From a checkpoint of a small transformer trained on Wikipedia.
Architecture: learned and rotary positions, no biases in attention or MLP, normalized queries and keys.
Training: a variant of Adam for these matrices, 15135 steps.
Each number is 500 + 25 x the weight over the matrix's rms, rounded and kept within 0 to 999. Layers, rows and columns count from 0. Numbers have three digits each.

# layer 3 MLP gate, 1024x256, rms 0.114, rows 328-364, columns 0-127
482479468518512502511521521480530506501522525509546464457540523471537521459479520494484510506501505520515485457543535498492539482482480547487525490518532554491500470489534490487496485456565482485531498548524478483493509504504499523498487494463467493509471520493531493474496467499488510528500497468480486515475540503524513513477526467532468505523535496495494480513545492492474496461508
507503490486436519506486498529542498518514480511498482474468510481480499517517503516501552496458479487501505460488531501516487500495493504432513491514479557508504498494528475502524483512529459530504523472526507537511490508498505523515475539529483487494492528547498468502489498454489524506499510533520527492535490471458489498516457452496540486488485503517529430515523489483504529513506
552457504474511509465497526490506529465535514473492523481509498527475473505509541486487495486481529501525471519517499528529484493510508474446489511499496517505511528478517455528510506501484501533530512504531495554505522506503494483533505511496491502493470519520483511447486512495525486511504477540463489501455479542504564522484518484525516522473478485548492463505478498494489492490510
547518529507477482497497475526518449517486475507495488499506532502471521528513526519477498522556485505490505466487497480511465453477475454521473524487539525495491518521534522486510480507517527500523495472523509483472532539455498506488472518515448491461481483490502481503503462500478480461495500507514447468520518483504507453492510476521518491504516525466458506494494502494502579473493
500504500479509482501491520503504513466497520534536547499444546494483498497539540499504522494537541468519525511477517465502512517514503500512455470515544511507523511491495498502521476505517513504476487510491535507478477474504513511462479538507484488468493480494483503500502520499499477501534517463525451470530484491465486501504520502458500490481483495509507512482461516462489497488516
472510566485551545514515498518472504500499487484531501478460528501472465475541489493489504535468500514480501425487469472482490478529421494536490516533499524509490531501484468501528516497512532468523483488498493500505505496530526499483490498506474527484501510477514499442503486516491515536520540505542529479492552520488479480546486521495511535492523492509452492499513509513500474538496
498519523476516522530521495434532548487444506502447479492482543466488484485495510497522502509451507489504573524505516540505471463515488529454488472506503491471512502503467507498504523492537467488525487487448568533547535524534511476523449513494515504524503507465485503538464509535516479488503503543507518477508519500500504463506499465535479505500488474496491452481478506488444470501511
536508535492514498491501524550538502493473502535501510524468492486500537484502450505506507498547510512497521512542493517477467503455465452539511493541524538513495505462521484474539520485515515522480492498518535507520500525544520510533509543474488474493506513488525470533486460487471506529485501516506540487487497517500480500507493462520507515520541493541493503471483494523497452512514
487480479529515459485464454494522536493520520510511538534538505522463507485544532480538437498470496456480488522507515506538476515518489491471491487472544460506498493504483475508476505505503510485507500530499483527504495472472509503498487520497514527549475497447551518463478504484477513512517461470493516495468494503519530511512524496541512491464456481484531490539492502501505496525493
496510488495473513540454468514467459489480530481524521514545504471523501471491489484519473475475495489496541538500523553549480496489506483486458507492518510491461486604471556516517529476521535477451522513476516496508480524504502497483508504507497525486549503489497530490490522461481506516529483491504505490486502531482529508514521524527507443546504522442455487534511524512509511443503
493524495538520535488509474552476523522504532505504510497530484488462509472523526503489495551482519481500534514480492457505539457515529534504480475450529508493510501539514507486449510460492506506499488545526469480461559478517497504531507483510464485508519563493500472509501463529486508450474487508476500476495509512520505521520459482482552502550489469480538516492566511503524540511494
553523511521504484459495503517494488474519490489438511514460518500489486490495508536494455480485487539525539471517485456538502529457534491478503521519469494482477490522538487540494515498502507511516472503528470494500522495510480527527507539481481483499472529502520478479523497496504504458513467519473471495491445457466517477486506479511533511485501523479489483496485497491516483499514
503478459469493516515499526514511504483503500545514468483499482488482506511482523517469523506539528472509470515495517476464498526453514512466507506536499469499506499540436498480550501511483489478474498496509528498525518538469557520468502522523450494515468552533522510485492486457510469490454479493539534501518540478430525512515488448537506454452495473482520479469526512527527514471504
493544503497526517531494557481510511481533502514487494484511495492568497515514522483491484498460497507501509534486508520533476501512479497453504476533474525493534544498535532513503538481525501486510515496462525494487514531535481501509462478519499535486498516516520477451492521476539519486522514523499514528481521504475514513517502573519527484490476488460522494553512520498544497499489
503538504498520506538501514480477529502483536482559536494456504479522514508523505483492512507531493501521475511480505471518552504504560510512458517474534515476479547481469513514486502509537517505508459515509518491448521495500578512488511523471504496476502526503455534529510460517515498449525495507535490487474469541495438493531508497481531495531514497454516512529450505534491502463520
470476492555498495471482482492509457476489508477543490514513495510477487500482526490493493506509514503513518536487537463459483511503544463507510519524463503474445506527455498510499479523498460575503472474495508504527503552441475519530533541532482536487441494475491509462500500505451550541505459450508467536523529475448501560512434508518502496478502517505512489533493523470535476505530
516531492506472470491483492486488557493475474487509518495509459496465533476540481505521472467508522448499460478453514507517503473524509461506503518522506474515504493513513488487494487516489488510540501505542501494512515512513523487486474464534504509490445500504473520465534557530486502551484513510462491520500488516469507508513508474495475543469513490484511498534483498470515502553520
571490518496505486541477466469486476508494539489474459519517522478450533523464557514540451497490482488494542451442494483515514502470505476475507466492514485501487524495464496517462492441493510556523495479522531496499471505482484495516484529539495527488487490472506491503520504502491483530505526485556482485414485480527502515535501513510518534482547451491444479487466486457549501465501
510503470515499478508471540517465456496496520477472512487530494506470546482509491482447561502517493516523557513475517521517513487520472535490428545539462520494474504481498514489478540524464549517533493480482519463513486488475535486489489470491503545494524491494493506467482479550469489534539473548443491497510467533475483537503482450516507505554478502502482456534526497486510469498518
532513475509480499497417516463505520523478466514503509514505475521480485487470513461480477520504470497502513456497509511509500494524525511508503497494463472496547499500503492482453500521455542494518530513470512521491513509474497494459498508469508529486482475495512496488491501508526518518474473493540523516513526503479494488476535491519542509499480490480526477488527500514508457558491
484516491543474523510522495524530504470527526541532553448515522507490516466499489505556490497497516462499493507502517541471539511450488497491470499492520521502476481494489474502515473490484487525494503477524536490521515523464545484526516493507501490450489526493504490458500481520444521488508476502454485455499516475483470507480502510511490436455484466480499472496505484493535516479520
492509461535512525481520503463553458517482507517519475535510510454502516542483504549474496505468532475499510447481470502504521489461493513486517502511474532492504505500540509479523516463537451551513486509442457492516538479506532447489529547511498484524494495498461452514487493546527483504462467527492531509469477449517480518493482503482537467528524540485556459487483485484519508539522
491506473507442488516555483541483470510490539535514496513492479491488474481479519524466512516484470520520537506546477516475531511506516494521534502509494498510443497469480488502465487459507455454551464491497475539509486522533512516512502479468501557498503525464544488449507455508489521546495484485513475536452484548519500523514497527498477527527481498494483509505471504471494479489494
439474496525486470499491484505533497475549524489479451530526520519565537512537471524491503532524508470528499528514503567537478530496507536529480549515536506502543485531467492500543471505487447471454512506470497499486483496511470504446498501487472526532436496510512475526501447529570490489470467502540532468489522527454500513499481475457502504536496506521509489541493501484508472522521
465511450482493517490514511478514535487502511500476494472482502517477457507517522495482497495498496500496465497495472505512523507445483485517543501542532532523453501514495479501542523486526505529523492488536467526471506502513548528492473517481500504513524534510512499449500468498467540525496544470480500483482530550423490492509474528480552499477510500501516480483472500516514490505517
493507442483473475495524474498521492465479540482504459527537493512485451554479504511473469499516536467482568455520523489468509503497546489578505460519483508485464499497475484536475482493490517513472473508516485472509522464460512460522480488470467501503467470501530447484453530483528527506500496484501496519486509519466498522509508533523533475485528498504496507527486497503486494528525
497498518503553505534470454500538488478486554493502481540511497499434524505533492490539494517480458488505492455506491437500465498453533511526461492521527557538533502493539526516510502496469510520516520533539512570513488520503497563503516480493484512510522527523517483520512526497471526461475478465502496475514508463503464489520488470478475526500529524472502486479479458517453483525520
518491486499469497554494487487518514492463521517536479490543509534498501447505484491448498537505456518506516482557497518505528519488501513493516480497515497511482514475533526495485483526491499551492488476516508502499483505477505517522488504474504548500494480456464455507513502496500498526494422477474491518502504487438513568506507450484523481492453532513482472546488486469515473514516
483505431447514511484507464510507524507529490509483510514483498504512500518500537474498525539490528502503516471526516492521501517517542468462468523522512511479472501453500476458492499464521520458459502499523499491538511509516553512543474516467519504537451451512490545518497527533491496542543498500507499521464536493502513478515506533521477483498506525501464484535537485465523510494499
506490515530489439563516481483480504517540466513494504531521494515466513467503498521495503513488533481503460524501516513480485516472491598489539482504518526486522509485480455461516530502557484474490503485515511529491512508502515534509486518469498490471495497503471528500516544510477513484551455502526458524520488496483507492511558489500495498511500489522537519484482526474451491481523
476486468518546496462488495479506498492509505496429519532491529493515482522502497458535468484526478508494508533474469516517455482505478509488509540488511500513514519464545480536492516461524454477470519443487513488507478507467515468520500476516468503515461520504536491493485472453482488508489511501529479507469481522486549515507524518529498526500498505536507457506465499479501462558513
480506470498516496510506518509503509488465544487500448482489496460497472521511491529509494571539481464512518475495492474505473501536478480487478509543528568522531507560471501530522484473515509483474499504444475493520521502533512476555493514486489511467499465550515496501525474522482511517496469472503505505522526478518537531490521433459508452508531497484463474503520498501494558495501
462459454514497471467490490501505493488526471521462496483544477489512482521498509501459493475483511519531500495511485471556544480487517457522507530525438488493511512531496490505522454510523542501539524500494494518529540496519491485516526480513525513433451533522504513484452505562511527483519479523486519504461465501523514529542504511526535502534517527483508477488506482481518519476517
487538492501496498551511519484471521509558479510548526463487475483444517551463479519478538515503505522502494481503503503488518506493529495487526489526473515498527493449537539495461532504502485517506463494517557533529500513454529545476505504502494479474475497504473517519504476551470490509493486506513472571483498473508477495494502455527524515508489508500535461493533512504477443477514
489493497478517519434461504528502496498463554500505432515529485468487498566503525456465525508495486514507498467536504468500505504484518498549531494538513481472518521530484472538536496519504508526500479479459483471521497455524519494475490529521481532498502506439514465515510516488471506509542575495511497492481519507424481497515504517444502502463497488534500503493481482488526524476487
517510473502506490500521513481521544498525520471497484544472486463538548483473492471510510524491521506508542454523507462462499484493484529476467494514524539500496512437493518479555503496517486479507492504500491503483528505547527486499485462511527478488505532516489501540479516490474479484476477471480519507507486518486476492491513476498509511493496505523511421522554487483518465497498
507530503496500569498474475496506473498487512525541494486481489473520464480472506507542478542447482492505530479514485551477526483525489510502519515487507498522509499438535469505538498480479520490482518472519529545513496503508500491511538506469486500479513519492499540516513486456475507475499500496492504465474534524521452519468491522529507507491491505523464507499495498443474470569486
# layer 3 MLP up, 1024x256, rms 0.111, rows 328-363, columns 0-127
520503526504529469492534472535525512463535505516540489504507469512500501476500506516502506486568451520494477511513499501461535491500460500517468526535478485534504525529531534511490504469465449472516533480508519512481520491469489514489484458487462495543443493521524521462483488462532462458509497488516485477522515518529488534481474474486485461508473474508491503562493517518539475475493
471528479449477536504464471511509479460523541517470463470512472506545471488504515485486511500474491473502505533482505529509508501497467474486524515516462523472501462533511512485507508474520483517479489486505563467477485479515505488493486502514516475508483546534507458501493468461488495485497518509478543499530522520482459490516486491508503461532522498495491500515492481516515540508489
510547514474478530448518512493461458484518490469448506490494504519465497467537485530502473486478500508486506481519502535514484498523519540474485504505516484485511503461528542490488498504457495497513516483506543521513480505443477444483533504498461514522476530509556457471511525484528507487510502505477464491518512509488501505453529557513484526497479475466500491491487504502498498526512
498499505520518483525520533473546523544500526521489487509497495495521523493491479502454502503505503467493520489468484490511514528520489493493466480480490485504466494532510513499475476465530518498462478514528489513508501517503488460473517509494485513514436449500486494485510479452521495474493505521522492495479490479467478459503456470493511467529513509559523509522534501499534529542482
545510475495480506463463509570508472524506560491521490495499541489470477515515525525494498522542491485493518535472499499544490473479515500481496504534541522491543512467470484497512482479458540512507539527511512492476506502506500532521515474484488507510472480522516521500455530484457480446478546502522516519502499503539530502499503494483489483449487510552528489512497505547526516495523
463465506470476510516467525478500487510483488487525515475508495500472537515540513514516514485489547505519516494454511508486499506503537487532508475508511516487525514557490510459503431500478503480439471510523484466492469465531479485470488546569516499540481531518517482502496488494542499521514499558509507480473542495518500482451499496525484515509509498483482479512426500477481549509485
484502477508488513533502486491502503538506443491486493512518528498448516479454503523475501501479483521507495490498520525524480495513534542497466457532427519498531517493527521520549476560465458551498521526474474483506500564529487545476514492530504470496472574554520477531489506507507525492508460481513468500501522526513521460504493506491492490486489468475493497485504515531548500427497
542533478460469522490499473503473515495514469515488522501454485517476486466494470497496499529487506524505536501498543499459511465492504502507498478479452504540497548503506520516450462522472504504468527457522457505532462515499476514489547526539445482491513491503495487530512530521523532562518508495489453496513481514481519496498490474473496510482525429521472515482495486503514467505510
539539520527512502491506500506483502500492526483497529480493465513488523506501468509529489502467509493509529518541492452485516499493547475452491471482482516497492491503514539489512465506496514544495494501497493455499535472523519509501471512501544511499492476518485475499507509582489528517482510469487474474503549472523504535499522553523501507515502539525497509489475507493483465526507
501444470514520508516480494434508503520512560465523506479519501510535496519490495520563515487525501515509495496459499520525493475548521515555493518492524479495524498492480527481461527479523509511500531522485470495521517532489479499457500515469520500527496501498498486479520519471450505542523536457528491494487509486473530541485519493468487490478470555499470502536541509465480489512490
487479478480513510495528514512528522485523444511506507512440486525479515537518505512491481492492511510514466501480505497500536488503506495496530515511519477532478472524499505491474476505476453461536523525506512479503472492510472517492475473469530515509443510550542491466477487464430474504511507527482479495495483534512507513526551494501505501474574501494490496537483508492470437460499
478458462525491511543523492473504488489505491515471504480494465498524513509469506443547492550537494477497496450517505486481510472530506509477506473496487474505517506480501466495492518541500498535494544569465472496507461492496523527497468473515545495520514501527498489495509505490498508508481505510513498528474443459508494507510482500480459495502486499493531510483527498472467548507492
459475513480559486486478538483480498452476530517492488530468488497572481486485501497495538501505500515517506496490547513461513488474506549514553516520490518508525512496483536486560547500516476558502515533483516495525468512467506551491467474518455538453536486501539491523508484500512472519478481505525480508548509508476508500477492527532501508498511525452507488520506503504500515494500
529501510505518496534539484490490526515512501456490429489488511489518500522490518457520482487532505520459473520458493492516452469497487458476479550472502499480526543498502477517496517481459480459522488440476521554500495506499497493535552531495534483502519483514556487465500498459537497472503484498479529486503510540475527500487489503494519477506498525474519481515528482490512508513525
514483495489486510537510526506512476447533513527507496494509504521499519485511489488507544498504528513527481541479490544487498519523472505515460481517503518511456496475493441515533496475529510536511491511532483463508492482500471542580498488476494486533492487513508504494473493465485494490494498458555530488461541518494541500498500487533509482500491504486468504446512505502498483548497
515529489487506516459474482559473563511534515516479549517533530501524542506525524520512523465538521506485493478500512508495503495522485478520459489479512533491497522531508472464487557486477503498487473492520504500553518496460500530522481531498472527537514502433506532461495474489523494475475518463486547517489524507486523487470476485547463467499524519470465458501505491473480507533505
534532512507438506509480522506493478458497497488480480558509534499515487501496504501487483510481514503510519512493471497557418491487496479493492507503500496498482449497458504528499479482519510519513493497498475485545503469440494507503491489506507507508495504464499441515533509456513534517516472500481465524552462535449489476544520461470522485558510458473453541491504495491544486496513
501528542495526493434509499499482480526573479508526456570506487532500534511507494496483501538469516462488529479505512494511511520492432452486501498490520499485529511507535530543489477451515486478473495522512573505488497469472449490488504487503524479478492513480467505509500539450496567482494551522468518471510506499534485457480480456455448507476512471510499524473535503504495500520479
507495503460513459493505470504504520510588435509546467529506496454496546503486487490486507500539470519520517541517488502510472462496468479505452472516526488497503486498513497461483523503503491460525458454531488466526470438526500499537534475498540501474475487457553533489514525491503510462492523504510546493508498496492451522510537513509486461541542492541487531503487505495496511509490
505477491518504479470519528466537482520477499496508478522497485494542485504444516532479465499506503491499530494533501501549503479487554480518495487557475484492513507511538503527510486519482495497482501478502506527467511515521509491503479529519502493478462520531541531511514532474512499522518492532500459506480486519488486507473528480530531493540505486517539500474523482500516533497528
541511484488505533441495507487507495507501447513527499532461491477494517456511498547485544508445475536504455483518482518505516489539503504521505474529503488494494504483534481477463481510527460504508499524543509541563539484480548489489478526499496547471512469526472518503521483497503544552481520475457482517452527471513530529520507557479495518495524499501499503511520517464514469502502
503516510478473493454481523495470504470464507412491526504523478511478472547497491478498514476494499524466459534479491470531504461523491435463491479555513482497521528478495500506527492494505494530457476478518492508457531517508501505479528480514486484522525490522514484503520538496423498488457532518467465458491505499487503508515507461449487497514500477480499498499486504521509532509512
519509550514462522489516482461495508479494501489528485489442467502499480512489523509481486470449484514471498498513467525498510493519480470482465495500525544493502489525499491487488519513511498488475487456492519499512483556520542553486496495511506453486530513472435504545529482535544493450467482474460503519495484496506476502486513511458493497490521507559525480530510503518468531491511
481545485514523489515518519483510503496477493528514502471481450490510487464494470551501506510459474499511460499468487488477489473502513534491525510465505509513510510508526522523507544532501433513494481536505494504489472481557456549533489474523511472492486490494460502526507487480522483443535523415523508516520469479503464491531528498489503560484539457530458516472544522493517492503475
520572501513505491493503512507506534491468485491508471486498491500491484484439533531500540511462510516497480512500501490480511526463509484500472505509507472490484503484471519534446534532488508503523474480450458505478476507471525542445474486467494543493516509514520556508513475504507533499510485485488511554511524520476445433503477509489497516476477474458504469490505495524526476518505
510487497501559521481496524533534518460497461465516475446478496496527465502510454526492499511558508495533532445503542516451480486469475493558460525448539532528463499477543502508515486472495520472489461503497507517514522501499523537472509519501476494508482494506537543530510502523481540517526533531454544498467504503496508439478501553462469472501497496452524460475528499510480449546517
523480511439534501503480507471488481464508498527489470524509519523479510498497518480524532495469465472485470481492526534465522506522486550497449481502492504520509523533525522482468462548482494532519493524509488523472465517517495521534483529482500477429488487497525523467476542469513521454553494434469494501487521488477494509481492515483550491493494491475493506502514500457496492512507
503532529523484523501479501505507524502503499521526504519488497522458516476508483502496522490515489513489546482494495457457556501521502488476529541544478539500488514440507499482497498477461485470462532463549486522493500524498500492516521529481473480526570531508509508474513485496499521494547501507504507469494488482478473464493468491518521509499472535517479491533476509554479497525470
550504461523537478477511477481501492490450496466530499505476557471452514500526491502493502482505543547504551465531509464469477460510477542499532517487504507502499470508471508524483511514436493444502539479477496477522526502509500515517466477492509513538490489527487483506512487482502464512491478513510485531456513494479550478542532501494440478483494540492505474484497511525484533417510
447504505503480508504510538564493501539465549486470486510500510473484470555493490498487514521511507493494486509485447473518480549511504527461477487478507515509490507472533516515537517510499497497528529514518496526474487515483509521530491461441522519533464518485488495532529466488466498486489493478531484492497468482535510487516512515487484507499451513514487548528543502500525502451510
506498474472460512498487530473501451490495519467502497485515469538485502471492444498465521520443550485493538496508519496528517515481486540525569526510475468475477511481474517473490453481461467487530472504502422551512497468479480472509452483477533530482526505499500529544507449560465561504527521477468547520494474499498463512478498526478463524489495555479489490516527491496497480487507
482489490523477523479456528494511519493517510461434466490522486487495500515493497493483492520512427471485499452440487464503470526510470493487451501502483529487462488513488496521492446455501487516453519526500466513487525530531484449520562498475521547447497500504486480496518491518486514497434472512540512481453474522487484524493533461469521494518488472432476473491527497495527522566465
502484482496492480464493554492509490530503482529516505499535505550464490495530501525546458518502499542495495498515513531551494513489517487476500514477523479500528518513503488547508520507511519516509521513451503476491491499486501540502530456518502522467506472517524527492451504475481511520503482526526484503472461464513545487494504463520525523533511490482537497515507495511496524475498
506507491518515541527481531473515471511484489450525544522486522490471511521510491507462531482503493524491495507470494517486544480512522475478494503468516461503560489529514478531515515509449512496522497496505520483473494515478541515489519497466500501427482454463512521482480449521534525554461473539509459484471477484500496460525491500499502552518521502531488486556489511493465438474508
496494533494503430512495528517514514492478487495493551542454500509488535461511468548538478485485512501492499546488529480497507502494530465529492498483448485495498502490508491504486511484516480488452518485459481489483448497505492499490521521527496516521474496513461492529506485552550467506506510496505510487480455509482506510477486477498527473509492452524503531521485525468527508520484
515486536518532525505507482505492513503468532448520475459510498491502499468484488498548500535489480457468499510488451484511518527504517496491484501474438507524533458494479454522533509474484484509490480523510489489472481491478492483498475534472497493506512556475550483553520504543476492479457509494503501501508465501490426491508525484492500483516425502508484489513504504505489515510488
# layer 3 MLP down (transposed), 1024x256, rms 0.115, rows 328-363, columns 0-127
472501494482477550484528505499510469503457500489516531541510506505500471511501485450492478482508477481538493498529499522504527516524533452555486530508462456447498488491497551495461521509474518481516519520482481569503475470457496481557477486514504500514491487527513509513535509501516521500476532487504518499514517516523465512461527512459464539479491538506506526502532525503497522491499
537494503494486508455484516487497470511539499507487508473499465524510483491515547494486524480515511515453508495483511503542464491480490486470472486525540487503505495515494502521494504539497534475522492486468466561481527457496508520494470498479545508498505512502504463536489475537492516479506503537530515549481489508494481468512554476493504498449526520512508550498518473503485508526453
588527515473507502443451509491461486488516473513492501474534487526490468466529525535449518503510497479478515515496505502513501490534451504468498524509499459537510495481530535480487469456490459461522498483479486553500503495518511505526525499494554531532505500490549529453477529489526497510514495485482494491451509514523515517496518528491464519518532502528519474502496539480472525465468
488468490506482537608463546463531535502492488491533509515527521558528494498492489494483496489524501488511517484437497530521511523497513516489504514488508515489520483522454501493510482462522489489479475507482551491559465459518465493530509493498550504520466477514531478525487507501500438491464523493489468513519504488475495516507495502503515487560498484506510491523516539511534505506458
472529520533484472545484517497480487538520471485496482505468470520506476494465523469518505494477521518518468493521517518471480529513485508515502517465489455517455506499457500442472506484477490554525507459529474503528511514490518500462531541503519498524489508493486516512498475505490515524461483558517529470528525494463498502555514491481495499498526492492544517553466472534495505526443
526469491524529537499489430556492478472541514487486511477521534493483524448519464462478514526511486481532473512487504474465519524490562544514477517494557490551521472489515478436488468519482461531473498479525544513512476478462482561512492502500482472494488468533506522500489496493482497480538551512470477471523472515500457508491491499511512491542514519526503497528504517485487448473454
502543458504484490543509517485527508514475457487473495508491511490491492509491467481486494507513491512412477500505499523481527500511517500456507505491466521470530468521492498485553485506486467503486502497498541494505545500547497542466503503533556487506474481516550501481545489491500476507489467500514485508473516509482524479507546485543486478485476488487481480532496545510539480468442
530467476484503494483491484483489511504492505498539497516481521511552482494508510488488495546471535524504502510551519505512542540475496498491511477513531474503449566515511494510505511520490532491446513497486516463501482518482490482510549490468491510522480531518496519480481485513484492478469520455538502540515516499506486488502477496494447487497473487522517513481501513529518502507491
491490493497508514502441514479486506496509502495525478461518475477513496501512507493499520511467508488539509511551497513523496515516494502516497519501469529505531468499438468443489480503541493495521510462492464478482462523478459503518467493507535456454483511477537505443536466464454495509544502517462461496534529513546520478503544486485485453449493500512484457526516403488510536494558
502534505485507491508482494490507504498514527521508457449493478463451471464500482538493485475475469451478486486495503511522502446498519528531491465510483490523444459489506492509494468504469483491540501509503510546500462479491526484519501504496506536481463483487504519509528520508508485495460519500514463471433495431451465516459478518484493532532472538493473454488508606472518494485520
517533499455521506486501451536553524508493504558512500506488489508495522465475514504507491504534501501555560477474465442493467516512496502462502484478494523470500465561484489493500540493484490485517491545524515469518459463496475499477520508531557471506501492529477523509486539505478526473521491479522520521525487484525515517473535513516495501541463524532465502537468506469534468511574
473453476478517527509516519446551554499488491474552490529520558477534498517517449531504501516525499474521460491483546490486485521509466488468453449463522486511518497432510504491516511502517458502504488490514489513491493476530472516513535542510523518474484461521526488465445528519504514507457520495506503496535534497509466476539469499519514512518450484467488454483507412500494501474537
515452526504494521467516517513469514479466459520471495460500491484524522518514538485485521509543489467490505484510484476455511476485493464524497550470489497526515457541503471505503540495484451470485477459493446469467489529506538534494512510512436491511468498511472493496496518482485440540486492477529543496482537486499492479470484499482503511507488446532490498519515506508508496482544
537525507473492522544506503512515486495491504476507493530486487490500482465501503476541506470545516529472527474495520497443489421462495484486485531511485510516489475498515514519504528523523494502524522534530484465472498562488584496520535525574552517518492494447485524483488485495501485544521471506491513531506515488492479473507505502523506517511509506516481546512500551495472460499511
523503499516462466516473503502489454561507473545503512516474476510481447468499493490485527442494535534510529492521523492469517482511471447472478517502466520508514519521496532543505504479512496482563501504505496521479469493533502494514514460523504508454478508488532509509512518482521514545505516504472469489472516466522500460504497501498498486490507506506496527514491517516577504494464
500519467495514532498512502510538525478489537507499484516521565500507523411466512437521487494453543485515505485537482512485518467535475506519465448518479512565517427511513478498502500496508480469519487501494500515490490518491513511517497517498500466474485492464498524487505465512486518497470514516535447490503527489492535499459481486485469469495486490480474497494522495541488478440471
527524451488486514506512495529494502479454457501479535477483461540446500545510481470484501513535475521467451482514488524508494488467501479526464527532447482490514518526492499521500498513488510493495491550470445517500498499513481486463541469520482506542478499473506539501463501515494521507530468496474475524516491475471492492481546513519504556502499459456558523466460468484499524460494
548511462473492523576545487493538531530483480504551503508489486479513479494484507477451455484532497474520509528531454495482537495524498467467501503550483509515442480483497554448513533492506486497520514449514509553482517491508506478496503506523476505545508472471493542482464453510492486470548478445522494492482463515489488507512446488492550507486442517501508540487511463499471454497431
532502532516455524502516480499526461512489463517485525468482514539511466447520490488486509506483458497505476521530473495516497471503482491537482519489495454488533493498502503480481558495511505481563476515535555437470472475522478537490498484518491527505513527515525503473516503483500508473454479531468529509505480540487495499474492469530468472517516523494494508494461458466496546509539
490485484465481539488495541505518460467455480506491519538493452515480494485495486483508447472494489474457509464478453519509494503526461490514483499503522479517478523492504500451455503516506485494485507485515490521494502477498494542475508526462478532505523491505494531486507504516486434532501508513487509522545519496459514510517471496508510471511509513495503544475522507525459475505456
478483504465539494544526493470537561504506486480506519488482494521535505491496464519487515482516515505512503531463515508500532532483478459494459530501471541533488460491495496505522502511500482454506525500471498461451492516508499498528482486506521485502495532455506529497499489493511490494507495463476514487517497466479519477509482509506490511510513490455472526503501439479479501508471
482477552509494526446465474520532508484477453489486499456519481468475537524493529468528515502536475493531467488498470491503503518503510467470488493532520491475516549506518489474499458524545509525515487499497477482498502514496463473505525524495507492499507433512492492497464487496480514489457501506505513507512562527501476514511503504463489505470492480527522510476501498558449508515583
465510469485536513491483507490507443536494478539459480499527555523537483473504517477506489543536513503496502487504480489496533518536461537535505540516496501438502504491561459485534477542513498511518502472509506486510438519524543496503561473489466476484484543553472507514488496505486506514540479493486511490479514510509480523487503502492499459523474515466533521491523477553514514492556
478533486513481533502548514482483411503498516549521495543525504538468490498498450522499539478476470521546495483468477473475480499513484474463528540480483524525450498518484523521478517510549464496479482484510494519508494544510520494526442445487498496475533497517489472511494520484477471480529481489486533538518502442523492452524571519482493523487501476496522517543541480465547494511510
493496483501531478492485500505498475475488492493482482523526544517510483496456513491498478500456482497476525511523479442452484547518501525516523517481475500421521525483498492548517499476506465485499462540467477509501501487476489459497458535518539526504457510471516437504492493526526447496515527461459466462533494507488499482460519516502554520493525487473458490498458591528512478498487
502517485487518496565461511530504504460543528489498512514493535513508507483511475496524464522523535493534558491516503476517497501565487527501485465482489438471497500478488463523506533507462473473454491496465495511508494482441545487511537513495502459486488493493510538563486500488504525485529522496522528501553481547487487484537501525504496460506508485496500508512492474490520503495531
502485506461480489478505485472515513524482496505504486484468476498502490505484528478511497563482472491535500505541538483483500518528501503498489466459492466485516459514513498479507509483490516497493464482484499499515505506489496515490521529518492483504513460504530513499471474450503462471462477495554494509484540486511510485439442484449483497512460524517506542496488481470517488516480
518538536491542517485478503510480498504490453511487521533485518521549483486471490561535483530496504488522495521511472481507495472447528464480510489543502438539515541468518525506492474491473518491489531522468503488552521467485524488490488493528491516466519480482469514458510503518530497483490501534518528517511500503540489491493491492487559503509513546504468481518451436502461510484541
521510463474488528489419504470484482478492475483496509505496524583468478511495487498485509472480516486478495464483510527493503520526498520534503487549511515525497449499500448504485483497491460517476509494501506478508475479479515477505496528508504475542502479543485462476531533512500577518541528520483522476401516533481510482473506500528490503504482510511504409506511545477477520502433
452458455490520481469514494532515505507506502508508512511489493486472529492493498471505552510489485519500485506500517476523466499457507457484534526529485459491456504515489445498488456508501496520483479496525488480517496473485494468492520469532415527508485456502523484534482483497504497509468577473512473487498482507505465476490543513531492484502496517498486551494494573471558506478452
514522505529515466515510518501484465515520463498529514471482530517488524476499542520518526502499477445504516460508524512479508495473484477520486505509480514525535478510471472477445447520483489494456520480510475512494562495540513501480446498523492513495519514500525539550513497476484489519580506486552455507501505524525518490503503505521535501539479555509475493517503423504503520530488
460515465498464501485504530520491466507491481513475491487506481496485476538555491462492519486521525510468486500456497490492513516503489477498516520511496502524442496502503495528476506528511472502432522518516485477491544502475497500512486519516489504476467552491481467480485494509524508475527477529534474516416501536496477521508523501513524505508516491479468521518495531517503499526420
440494487517474526505488501512506530524510500505510469468510506474489454514516497528526471525475505501446459479482483534504482489512500516514464547511524487444507479518531512503519511503493518525512484490536472500503527527517475524475532520457484522490497522497525517505513512530499519499477462499528534512452486495537469544493483485515501497498514509516481520498483521515508498523521
492483486476487467490484477480511478519532523521458479504514487534488498520498522518482531472484463520522534485543500503467491464465493505480483517519481496515470467501476481500512466489496504516523511541549462501533502508545491521554484499481465558490498483506530505514444506498526495475541487492492472497494508503520531451518514542520449522504525517471485526486481506449509511510451
516489470504495538468522489479444492499520482518464466477503502469504505505460526544536481543523522539514510501516493470478502406488485452490560480494509518543507486543475455497492482479452496555528511533504491492505534540515505502495492514513475479536530505463481494449539522460489463488523522481533438479524501485485533487461531502516490494524503466498481484524524508501471499471525
514461520520501490460498513515482543501511544495506482491462520552510516521506508526519477499499530541544464525459476474464489496535515495492444457477484477406523450504498488517489516519481527523485505507496527456476517493489509538465485514508492507504489530500512465539439504487522498496506491499503477510470547549509484450463506503496515529580481538494460485495578524494493538541518